Each number is 128 + 24 x the weight over its row's rms, rounded and kept within 0 to 255. Layers, rows and columns count from 0. Numbers have three digits each. The size before them is the row's rms in percent of the matrix's.

# q: layer 3 attention query, 192x96, rms 0.121, rows 0-31, columns 64-95
# k: layer 3 attention key, 192x96, rms 0.119, rows 0-31, columns 64-95
# v: layer 3 attention value, 192x96, rms 0.134, rows 0-4, columns 64-95
# o: layer 3 attention output (transposed), 192x96, rms 0.113, rows 0-3, columns 64-95
q0 130:105137123098106102135132111138151101150114149152135101132150137145150183138116115120141124135126
k0 115:114113157093124125129175111172161132108090113138113069162140128116165154139116093134127118123121
q1 097:099138098096068101102154140126119149136115141125134117147122123105118098157165087126109123169137
k1 073:118142126153141117136174105132164120157089121141121121118112148123143116080114112162163148141128
q2 067:102173130096084130105170110119148120131097180178108106174152153141133168135138089115123141148092
k2 072:104150128126136125103185105151197117130116153122103133094143149114137119106119097177160147134076
q3 113:132135128175137129089135121080103146111123135125120149108114102155098072101174160102125164137138
k3 108:151115121182146116113133125063091139115122152140122169115123121167079097099163166142137149133152
q4 057:170100118177161119107101151136105128140177100097139145075100129059140098127112110106108121138154
k4 059:160115150113121124115092123130100094132147090100147114133138141110159170153132125065108092125137
q5 108:102135143096112118140126124164158084143118121160142105179155162115164173132108114141127108130094
k5 105:120137132082108134137132133186178100135119115133131081152153150108177160153116093135134106124090
q6 098:135136118160146130107146127093109166114155137134131151081118101120102084117166134140132173131137
k6 108:125117133163131131105138125089074158125131145130126165114091099149075084112146155146141175120155
q7 089:164084124153138119126101147087103155102142122084105153077108108132105098145125153095149141116168
k7 087:141102146138124115134092143079093144124115100119111148114121103130118144115141170080124091110156
q8 069:137159129108114125117133123155154122142142114145123107128145126044177120137129076185110125127097
k8 063:125133117125120126135109136140156121110173101145092134119132113113136142186115103139145154133100
q9 107:159121124149121136122140115079117153083138133108115142071115103129097088131145154136149154122141
k9 110:146130123148125127101146109088083155113121155121118165113080107139075094105135160135121155129158
q10 106:117113110097100097171142144109123116181172157153153134142136119145144144115111144177172131094134
k10 092:141141163144113110167126130100090171147171120158145140112115112132096098115148153103130156112122
q11 115:135095153172141121119148143097090174118147119149097143087082091152079118118150152107129118115145
k11 119:151109135180138101126138117093087172126154113149134154082110094158093103118132149115128129142168
q12 090:151100126093108104129119129116132079116087128133146168123130157155148126114166161118189130189165
k12 092:144091105112115134125151144112155125108087138119119179118149166139118160124161109132155129126119
q13 103:135131114135131151116166081102134099135112132124132109124130148073103150133110105138136120122106
k13 114:155126085109125110119103110119133106114094117136104127106160103107115169131099103144152118158082
q14 115:162161114128123119110047149119125123156096124122120128136164135124135120148131116117091119162117
k14 114:158158144115107114091102163127125114112116128104104147103126116109138123128133112092068143153122
q15 114:153118093135144101168087116117140149147116132172143145114143076160121166102085124096176108144139
k15 104:152114151138140135173127121116140141129103165138158162105107079133117106089098117141182109156137
q16 106:134121103120121159172125109109141104121163120121105120107125107142117075139099103123096144132161
k16 110:090120094116125147161101120130147103088211130128143149122170113151120129139114106108091129154134
q17 105:174103081153150138144123177154116091114139149143120127130101172076124153110142110140094094154125
k17 103:184086090134143129159146141131123094139134139126116120118114171092136119088171125112114099160109
q18 110:147150111144140127140103139145118110107115153136093119092127121090164106127127168132130125110163
k18 112:158099126131144140140132136140145129101139139109066149112139117133143133145139140128134119105142
q19 080:134119138144149142117066125131127139110170091137102093107105126113158110188128126121109125148122
k19 102:121177109123120156117127124108103119094158105106146101152061104131131149117144155151126143102126
q20 109:150125133106174117112095111127122140154156153137113131149117124109114165147156155212094119117130
k20 116:131128157140153125142073107139096140137177130149102132134130134081118146132132109182115126123098
q21 105:176115084112131132138102069132144139124107170091128163134152120118127140149093151133104136121154
k21 112:193117122113112148139098114113159146117097147116123160120145154124131115125092156197145150132129
q22 099:106146083126131155134122150093131102172095189129154138148145111090121156097086101106146156085120
k22 110:140137114135146187107140151132112123145099142114162142138167101123126129150110118105126143099081
q23 105:096165154117123117119164129149145138171149135127137108104130119143133134110143132185084139122125
k23 104:152176161121116126107174140141130123149137142133136095106127134140115131115121102146097123111122
q24 105:094163144088152140144132119135136110090123140103122089179141140164116142138113180123163123126144
k24 102:115197159120134170152108151113140127124132125121127060156134140176134142090108165109125117121103
q25 103:098131113155126105167156164139112104162139131122085140111145154150146092122136127159117105103116
k25 102:070116084129122087173163175127111109142127129115083147131155102154130134134135124113102149119107
q26 116:169129094111129164126094098139130113097160167131119130102103155160128126147118118082090170122126
k26 124:144106100105141157116130087152128135091155161099104143108128147149110140180112131085124171149156
q27 119:123100122173110137097150126124158120135109135145184105134134102145133087136156149104115132139127
k27 118:110083082152126144099164128128155134099083145152151107136134101145105137111171111131113129123145
q28 093:160159129108092114100144135133114140113168159131144122120125142099118127120147148131110131112123
k28 098:133127160118096105133134127144134162127103164096127113075124160082109122119098115136120144141142
q29 102:169139099128123116125147118124124104102199171129100114113100141109115154126123114133147092118132
k29 106:122119103134134142124167144128109119147185156104128107160091151104124154118114152127149102115150
q30 102:119187157102095120104139110101146132155120153116111135140141149141129124145120188159133114127146
k30 098:139197167130109095099116137126148139147128150152086122128136187116126101144153152111106108126125
q31 098:102137108151123144093124110141118104122139142172106087189163152165140132144135125108083118134141
k31 094:109130119167119108136100161104131087149125154150132088125141117161153100146128135137138125148143
v0 081:100103154120123120136076178128109103145159092127142123096085153127126136148111134108141127177107
o0 092:113132098115117116132149090134147106160094168123110167146124128131106113089138115120110141099163
v1 084:151163137145150123128139151106130125120063067135133139148088127081123081125130137148145103133120
o1 089:144119135107147144106122114182096159134132157130159078109175122125099144117121110118131119146141
v2 098:113095116126129088137114090124152116111121108115162131132111112113126110122113109111099152109103
o2 102:130157083123122160092125144143118158108126166132138111107109151119185111143114125158146118147105
v3 081:160136139130097075125108112139149130128087194158124145124166137117132133129142125135147151130101
o3 086:173148124106162173132099114113138097092132131115113104171099177137160116145092141125165144125125
v4 095:121124159135122106134118123130110138129165105067117121121111118157116109141134151130210108153150